From a checkpoint of a small transformer trained on Wikipedia.
Size: 13 layers, width 160, MLP 640 tanh GELU, vocabulary 8192, 5.66M parameters.
Architecture: LayerNorm before each block, learned positions, biases, tied embeddings.
Each number is 50 + 12 x the weight over its row's rms, rounded and kept within 0 to 99. Layers, rows and columns count from 0. The size before them is the row's rms in percent of the matrix's.

# down: layer 8 MLP down (transposed), 640x160, rms 0.213, rows 617-639, columns 0-39
# up: layer 8 MLP up, 640x160, rms 0.211, rows 618-639, columns 0-39
down617 095:51 56 52 36 45 50 64 56 45 61 54 46 49 43 30 72 35 50 68 53 71 36 26 45 54 20 55 56 35 47 40 54 43 42 38 45 56 65 59 31
up618 098:43 54 70 49 47 53 72 56 60 30 47 50 58 48 65 63 35 58 32 48 38 33 38 64 41 65 54 73 42 51 55 65 31 50 67 50 53 35 53 40
down618 092:53 38 49 45 48 45 67 57 52 63 62 50 49 51 49 60 66 49 61 56 44 47 34 54 63 40 55 60 27 52 43 53 53 47 48 30 60 35 63 45
up619 091:58 35 40 46 35 63 31 48 46 53 45 51 67 62 25 40 60 47 39 54 56 43 62 39 66 43 78 57 47 53 42 53 37 38 39 49 67 32 37 58
down619 085:44 58 50 57 60 52 52 77 54 49 42 65 28 42 53 68 53 39 37 46 49 59 23 39 20 48 40 27 51 58 53 42 58 28 50 67 53 52 44 55
up620 095:44 37 58 62 48 60 44 40 56 51 54 49 48 55 71 70 47 36 70 52 40 63 35 49 61 49 48 36 43 63 58 89 40 45 41 49 32 23 56 49
down620 098:52 35 49 49 61 36 58 70 41 49 67 40 64 47 51 52 53 55 59 53 44 37 45 48 46 60 66 33 39 53 53 50 20 47 35 64 33 46 63 47
up621 115:58 47 42 48 29 80 49 55 52 56 43 55 44 47 56 39 39 82 63 38 67 60 68 40 40 62 30 71 56 43 46 52 52 52 61 44 56 41 43 64
down621 111:45 59 60 61 31 60 62 64 72 65 60 60 25 51 49 47 42 52 45 48 31 50 61 47 49 56 38 70 56 62 38 57 79 52 57 55 60 56 48 64
up622 102:47 48 52 68 26 55 62 55 45 70 60 51 42 77 59 43 54 47 38 48 71 30 44 26 56 42 31 36 66 46 37 47 53 36 51 32 43 40 62 52
down622 109:66 35 63 50 75 57 47 33 51 42 45 50 27 39 51 40 57 62 68 48 44 46 32 34 35 44 57 40 63 33 66 43 46 54 44 72 48 52 26 60
up623 097:38 47 36 51 42 62 52 74 73 41 51 53 58 31 50 47 34 55 40 47 51 41 58 53 63 70 52 23 47 34 26 56 38 54 55 54 76 28 44 66
down623 106:48 53 61 51 49 45 57 61 25 81 47 39 49 64 57 47 45 54 41 54 40 56 41 52 57 54 54 44 38 77 50 48 52 40 70 47 39 41 22 49
up624 108:52 55 55 41 46 69 69 46 51 74 60 43 60 51 37 50 52 71 42 59 39 42 43 31 64 49 72 21 48 34 39 39 65 56 56 17 50 45 68 50
down624 108:48 43 63 52 63 58 53 43 65 54 63 61 51 66 62 32 49 35 57 43 51 41 44 32 50 71 66 62 52 53 45 57 52 35 55 66 52 72 72 61
up625 096:38 42 45 39 37 48 54 41 58 65 58 63 62 50 61 61 43 47 52 52 47 21 28 42 65 35 38 50 51 60 43 64 45 52 51 51 55 61 52 45
down625 102:64 51 55 68 85 58 40 66 32 34 39 37 77 49 44 38 50 50 39 58 54 40 48 46 51 55 73 31 52 30 48 47 49 49 42 49 42 41 50 37
up626 087:55 57 60 37 40 59 75 38 34 54 42 44 51 50 57 56 52 60 47 51 53 56 62 54 50 44 49 47 31 51 54 18 62 54 54 43 53 44 48 52
down626 092:42 53 60 41 55 30 58 67 44 39 51 37 64 51 41 69 39 56 59 35 67 55 41 38 45 54 48 47 66 44 46 71 48 49 48 69 52 55 65 56
up627 105:43 41 61 46 65 60 59 51 67 50 64 34 59 50 63 55 66 47 51 49 61 24 36 55 53 52 51 45 54 63 46 37 27 51 58 51 55 37 60 44
down627 115:36 42 34 70 54 40 42 50 51 67 42 53 67 44 39 46 41 54 44 35 52 61 45 70 74 49 44 37 63 39 50 56 59 60 18 72 38 58 47 38
up628 094:30 56 42 45 27 39 39 50 63 47 49 48 49 45 43 38 41 52 41 66 81 44 49 58 46 27 68 44 49 43 52 52 48 37 39 53 29 64 37 41
down628 100:58 75 49 47 43 52 42 72 57 50 52 58 54 45 61 57 54 48 38 61 31 54 51 66 62 45 33 58 41 45 39 61 68 66 49 50 81 43 46 39
up629 096:43 57 78 43 59 52 47 48 25 51 29 61 68 63 39 62 57 51 70 52 33 63 31 34 41 71 66 65 74 32 54 29 78 46 43 44 32 33 27 53
down629 101:58 57 32 66 54 38 42 39 65 60 49 56 39 65 44 49 71 68 48 44 50 54 78 47 62 72 41 44 45 71 65 48 48 46 54 81 56 41 56 25
up630 103:51 48 42 70 71 22 69 52 41 49 68 30 43 33 52 57 63 50 53 49 66 54 42 67 65 38 46 26 38 69 43 51 42 68 43 71 69 63 72 48
down630 114:27 55 42 50 54 64 34 58 69 72 42 64 49 47 45 52 42 82 60 55 63 44 60 47 39 45 42 31 67 62 42 50 69 53 52 46 59 50 44 72
up631 109:22 46 41 52 50 77 52 44 46 47 54 33 53 39 42 36 54 62 59 47 51 28 41 66 44 60 32 47 24 50 48 48 43 76 75 47 17 41 58 42
down631 107:67 44 47 53 27 59 68 59 40 38 61 63 47 48 29 49 55 29 47 48 71 39 48 48 44 23 43 53 59 56 48 74 49 41 59 47 54 59 60 61
up632 102:37 43 52 62 74 54 52 60 44 47 49 58 61 53 50 68 60 15 51 43 49 36 55 48 44 56 70 46 54 44 55 59 49 58 54 65 44 44 54 73
down632 093:42 61 68 49 28 58 47 54 29 40 36 48 26 57 74 49 26 61 59 45 61 35 33 72 52 40 67 51 58 55 45 41 50 38 53 57 40 66 31 37
up633 100:27 65 43 72 65 49 42 32 53 67 46 51 37 58 47 51 44 53 53 52 43 27 34 40 33 58 50 51 52 35 60 39 31 31 55 47 49 28 47 52
down633 096:44 40 54 52 49 43 54 39 52 47 35 52 35 60 40 45 33 38 44 38 60 40 64 55 73 59 76 48 49 36 46 40 62 37 66 48 45 58 59 68
up634 108:59 56 32 50 58 45 42 58 45 33 74 37 37 53 69 36 48 64 43 60 41 57 43 39 62 41 56 54 49 39 54 48 43 53 39 59 56 66 39 58
down634 100:50 58 37 36 30 51 58 40 52 47 65 46 39 49 47 30 48 51 47 46 47 42 54 48 48 65 53 70 55 49 36 59 53 50 45 65 46 69 44 54
up635 092:65 57 39 51 55 45 54 56 60 36 61 28 51 46 60 55 42 54 40 48 45 49 44 22 56 58 35 52 61 36 40 62 40 56 38 59 48 60 58 54
down635 088:27 51 44 33 56 47 68 25 40 52 42 49 31 31 62 36 51 35 33 66 50 63 51 47 57 41 57 82 14 49 65 74 68 22 55 50 49 53 50 60
up636 094:73 18 14 38 56 29 52 50 49 69 40 42 54 55 57 60 45 32 45 60 43 70 46 34 56 46 54 51 61 39 55 32 57 43 33 87 48 58 36 60
down636 088:31 40 38 38 43 60 52 50 51 52 49 28 48 63 31 42 42 52 53 54 71 65 76 70 54 34 41 28 20 50 31 63 49 53 57 25 53 40 40 45
up637 096:77 61 43 49 33 61 61 58 28 52 57 24 57 63 38 37 57 38 68 60 62 54 60 40 50 49 46 52 31 56 41 58 44 40 52 59 45 34 54 29
down637 100:34 71 52 52 44 55 34 57 69 44 50 45 26 50 50 66 51 44 32 68 42 51 58 48 64 59 71 49 51 60 63 29 60 32 38 46 54 46 46 45
up638 113:67 59 47 42 46 58 78 42 52 64 55 47 37 52 50 42 42 53 31 45 50 75 53 46 50 56 43 50 57 56 57 43 36 43 64 67 68 61 49 63
down638 095:70 67 49 36 45 52 48 31 42 67 43 65 42 48 36 47 73 63 42 55 58 33 68 70 60 40 77 48 54 56 45 37 48 73 50 34 38 58 38 49
up639 102:42 93 42 45 44 58 40 49 35 49 76 50 43 61 46 37 44 42 60 46 46 52 51 61 49 37 54 49 41 50 34 67 43 58 41 50 52 57 50 53
down639 103:53 59 47 58 58 44 50 41 41 35 58 47 63 25 21 51 61 47 63 48 61 38 67 65 75 73 37 55 39 55 27 58 62 41 40 66 64 57 41 51